From a checkpoint of a small transformer trained on Wikipedia.
Size: 14 layers, 4 heads of 32, 3.86M parameters.
Architecture: learned positions, untied embeddings.
Training: a variant of SOAP for these matrices, 115M tokens, 3710 steps.
Each number is 128 + 24 x the weight over its row's rms, rounded and kept within 0 to 255. Layers, rows and columns count from 0. Numbers have three digits each. The size before them is the row's rms in percent of the matrix's.

# layer 5 MLP up, 576x96, rms 0.215, rows 551-575, columns 0-95
124:111110154061119170156141145116114104083089064143129069130133126134149140152094104156102154126121143135072101093118152135113129176164137158142129126147134101113161136134163149127164112154139144156136112109119116077132136160141112129134126106141155122108151121125133126128160128112100113152
079:108137108131104088118111102171074119141130155107119153159126133120154124130128121111095098145143150149134177095111165098121160161165118111102090139100109134137134106158100111120137141154152162166077126117108110147112136136141102161150161138162152126099138094131152132146138150103158099072
137:126139121135120115164128173162146142154115106109120147137116162136124159127086089096167131103165141155137096161122156143132136140083112131110123131195127112174114135152121139147116139172160112188107090135121132146081096141137155139161128132134165135135151119124121103174125131118152169146
084:108115112128124109121103119097144115143094135111122092132108147144126108120179103130116102099073103120090108088170086094121111116133108128127118148169139142169090116122102095129161141107132130108100104117171143155105134077155105146170097104164116104128155156105138135106113091129105122101
069:113137157105110116120157111131172104140088178122142118126112155140116122100126113163123104109121191138121074136142122129168150124164075152098094166119114096154097142137150123141098086107150146133095092081152141157154106148132144136136135110145153159126097130132099157142154107117114122123
144:111159120135160100116110141129108148177149160127089119114189128125111141148138138097097113156133137137165128155124098127131143159111155116061138164101097141194077124143102158126128146088119141100142128120156137135087113119121123121127115075130140149149098122147147147122101117137168135111
092:127123084111135143128165150135142148083110146150072126113148133091118083130107149118146117179119100170146101139106155105152142148092118103132176097126093151159140175114115128116111128092124176143129123116137099133098146130083159143128122133126139103173101153142107130138142120151178140116
104:137100154168148088098114109135107128144176122058128145135128138120164163124144151131072134152136096138124081123086135131101104124129162114122140147125113146099163104105123151113148102096115112099097132162157146128119124112094165106130147118123111156112178118167114101117174118115130156133
119:109127125145122112129116123126126152177153125135123107127158122124124192122136104140142165172103106136096118102094109107131119109149172129160140134088159141149129112121135071096151104144116115120106139207105171108109130158129137128173114152179107109101142135152088108119117146126152148133
119:116141105165102165127140096127156109152146097143154104117094107155137147095104137138142132110113101115107141097117100071119129191171138160131143125154147175134117151117111056139132101125147145105151118145142129107122136128129117089092152146119115124069114169134141106135152116127128148166
099:127095119139136088117090102192111137103129139133156099126129139147099126110117133136176120102160091130104140118134131139147135098092129126132118114115152112108154163114100132113145110107128151172227134148118142094113091149116130119090129110133165144128139186100130100124111124125139113160
108:132116160095128114112066132116130120119116092137119141139067147086134117097155138184105150153160103133094129132134177139123106130108127108152150158100108149103162140137120101127168146123162135188102158119181124095112151154157134131124118135122125164145099127114146113148133111107114091135
074:120104125115119096115104106147125142139072133091110096126133173103123096132154093099110103121102121152132122116138155131122146123128104131112110123140148153163121093130117141102085161138107137124107108139156123149148134053156166125103117120130110168141140154114055113120157106065139134151
113:112136131117186099151094111114111128112100082142136154103105111101112163142150118126106133144119158171127130131168128137152135151141091084153157133111122150168137118166136185122066127133135161122136101115152164117114138133145120104121138123108109171098079136159090125123130103132169125102
107:165144155178199133110135134148113145152142141128176146131103066133132129133120128157113116119122069120116123134100127118180129116131154142133069119115114142126131110111131141131133151087158162133088128139137158133100188137107108139148114091074130141117124124104085163117128126126125131133
129:103100104114131129116138108146090125106148091128101076137154115136152122135094091157129157142131146145121110171133131116132119143104132153134114144130174130128108165129093099192159111168126135126078123127159168108124060114162123148153154133159153111121157145114151131141156107118148097096
087:113142153087157115129157126148151115123168137151111131135132128152141122125132100113169125115125124109154124135112134111118153101105108073151102111121124084137104134094140111051129087113165133111132095163125128131135103149137140099128179170110147073159117152117133107116120182169126094133
100:126101190125143096112148127115132128135120122123155109134133136086122154092129109123137177145157128108143105141141150142133161167089181118077107090114145107128175155095137095110126145085152127126110152104132155112113136167154097126122152149137120108135107127161111157105110113126165172084
106:128097123074163130126107192162130110140133108056126159129127145113154122116077129153094131146144130177119116102110155161089117126140096155158143130136108121137121137144124118120155140142163115145147164136162158176142153129134084175130130122074109123142117116136140119115123141111106148143
093:132094165127135116123119119135122130203093086136139129099137145096142101143112122175136103168089147114112117116139141139103158125116132149109165125148125126190144145112092133121122143135143101117142112177114138144129091120158126174136087112116112140100131091116101119087108094158159095157
104:125087127121144154125123123169109132103107136105132134136129118132127175127159148116113189098111126099143141128092134082122161116132041100131114092132148160112132105124139135116119101117107095148092113078167111164114163133119110167120141115155127149104169144136149115133099142157106146107
081:118117108121085111114139133162137154132137131138112111157127068162101126116098166136124118114197127139165147122096129102166105123093118148085143104170104148128156136093125117098148140135125109123092137170145122147154153096133142132133160132136060138136087097110138098131148155141160140123
077:106144150144121144137134107130159120173122098078099134092130109113132111075136163165180139124133116176139118125135102117126155128144093110116131106107120098179132101104162104143151156069118155086130159158160108148116146137120129135133096095152137146104148132078113145148144111100108131117
091:107080135134118126126120122111154128155096103157119097128151107161173144122128112146110096141143178147149100140139145086115125131129119167126138076149121158131115122122105110093113103086172165148110146061176094106139092111154128145136151141138115151139166128102149151129125111148164151114
102:164132062146128148157123117116126144138125102139115081131135118193096134124125145132122164104149117110086160170154187130149135112134124146087120104119082097110135115092096103174120138151110100161134105110141120130148075123127125149136162131144152124103147150138116118111141106126096092129
# layer 5 MLP down (transposed), 576x96, rms 0.199, rows 551-575, columns 0-95
117:120155129123128135116150104166131106117164073113128109137121143146138149114121103157146124082099097127107128076114146120128102163089146120086126112146143126154128168127154139119165110080149109124137165107133103113143128144118061162173121109123161102122104165125118139125125116163168078142
088:115118149084111098131127113126115149101151082152132146160157119101112180157130086153094126126097143147154138097124126106108108117132100149102179150150107155100099122109184123126124097165128146135114151115115128140103082107099170146130160120116106120155131110179134136153103106125099137090
117:141105148130089095146171135134159122126121150167104095135125125187122105147160147078154115126060141121125087142124144126150097102115136116128118169153108139132114173152083161117102127128096164117158147137119133134161162145100105101127137098163104133132115122137117164084141114147142145139
096:127113137132146138076133148149109126102138087093107149113162113120140159108079136112130116114113143129139105141132133134147080145124128155154155151158106098157122091120162147111116094124151108160121117124140162162094096098101117126106112143119133136055056125124096096112120145120143097096
080:113079083153111140098164114095120077135112128115149103081116113154085149144134092125133139117144136153103150120162127133111074118125148121165108112143129127127115110142165105135133158139144059117107145106121117173126093110146127132133165170097137122108100144079098155135127153110122115113
120:150136134135177118160085125108131111094121111133113133157123132170130129096125119166152173107135139121117150095138147139125104151097133126133133097129159128052119084128092116122121095115124119145130161108118145112131125160170081202122117126129129133074096123118145112103086133151112118125
100:109132130135113120163145106098103145114136144142119180156165118111142088126125184148173152088123157117126120098108092153126115110147128111117185137154082108139124119129136159116093143122130179083110123094141166125121102089107104140123097108180090140142115127127095109139125128130155097135
099:168118122167100118104148140128117141140152133112116125140119142118151103198165151104105098140182160134139112140131171128154139120161167117118115090115112126154173084125108143117133076130115112121092097112151097175126148129078157114130133137084144156129122141145120127090162145153127132130
111:133089143128109107106090131156125130094175100142114155138120112133137119160129129112123165163153101147115131125112083131166137098105124112104098151172082137131120133133121175163145106081119115145105117088106122170142136155059138090121144124139119106155105138158111133137109110103178138116
124:113173104115108108191102124116128148105179141103126111135130100146132145112146147110090101081160105075139188168106114114132142140144134128150107121133103117151105105113118112094114124145166115149138101097122112114095165148132114121104142152067087126118135135136150142125095118095141145144
093:141143144148187130114114129099107163175095091120118114149169138099159131143164112134116072131136157122146123161135085147115148132177083174136145159154107106147132138140149127127091109116120135114134159144156158123131116130126108118082137105134128107147111156133147188139112156104146097107
109:122118123159119104124139106110100127176156159095119154118120061131108129134132110092095113115137109098142141123133129171113148110109120119133095126090080104102141175148143122136122111101117126110135095105091144110166112131116111071050136127124115100129113152105103173118121126100123148104
079:125131137136137105197146141150150130165099151114133144181157112109104070145137118084084133157088105108134152097118075137070117140140125117105138127125141145125124066111143111167137168086149142128128108131100109115132108137121114166165097127133142113106114123125127128162127118121114116115
098:128141074107118102130154136118116117123178137129095082159166154112093181169124122156114128140165124091149090114131145112110160095144125160130122122143122147131169123130129127136139170162102104152095125096138131147116144116096159127106151130097124088165114091156156107138143109164131109166
103:134134123080140087135102138109127125103116106104162052121125168089092106166173121122140134100134133143157120122101143143138139129132087155135168173103081088116117125158114124106085105143113143081115116146147103131112126153171123127138145121127143121084126140171129091133109127132112115113
117:121103130114148077110098126169097127105136100120162133159112158119086106123146129169153101167106139117091105142145164131120100170168091135169131159152150128123110124140097135129152133132140131158125087130146099163128118121129123147090142137130104185114118156125193099140108156147146141117
094:131105142149107134116152135126143147148137136178127077163139185142119118149107124120124147107107156110145153127148146170110116111137104157162151122153123150141139118127120128156129120118127090094143127156105162107134112107124206173108088136154112108131092103097135134133094110150099111194
093:134143124118134156117105166148151107154153093126134138098130107126109155120088107129109154156142156114144143084121123102114147165158141129120109103166167115135108088142143112134132133104097142123151120193128098129125177130127150116157118125149171115126141111138119153196124157146208128135
119:123115149124152128122137170088160122158114116071149126086145124145155106133102134144108140129126128147120092136127127144106162118121174142188171144121139143161086117128107125152114102137140144098126110130186164128115142097133123134105130197141112114113135194171129118103124125139126142092
097:111125143165135135110099139137140100106074131142093139149094115118139147108110089082140118149118118142137167124138108116131142103144059109119107095166143127135123138128166109149111123090145103136083114113136167142115139177151136118177145115166128159161103159100108123149132118095137075117
109:132143113079124137101120113128069155140107142139130145127097150125148139078175156129096129123123106120109094143135116163091171138106134148188100133123079183086132127137127123132126134152102147112160071095133154139145106136143096140083143142121140133149125137162134117157121133154153148122
081:138168140161091113129110129132131097140071118120154095140105116180106122124122142108147100147132135156127142153117158149145125154131144153104109099117096139104126166133158144136127159113145122091118166065146087113144153114120099086145197133146154129113092116085132087128123148131137153136
085:112160126113111082149082153138113110147128082097116097141131154130118161113100119133140126163119108144147148152129116142138133158160135121136167124104175096098127139118147157163159136142133125106197119131120135090155167145145134153165116108093121155113137091111129104135174071116142154103
092:145170105112115151142133144084097146087107141123128097118086119080117159106172125129125116113145091120085137089113134138152129142139115113144099129112119094138152140120125145155108164143131163135121144159134173108103162101133104152133154081109126074114124102167176101149117158117153160133
103:136159091125179114089160119124111109124082086143135121115139150130105098129149122129143146109132131121116139154078148165111127152152132118119133153142110150140173101124144121143110134112161112125144135128113218164140132116151058113102176160155098118150083140135128138112112131131128132136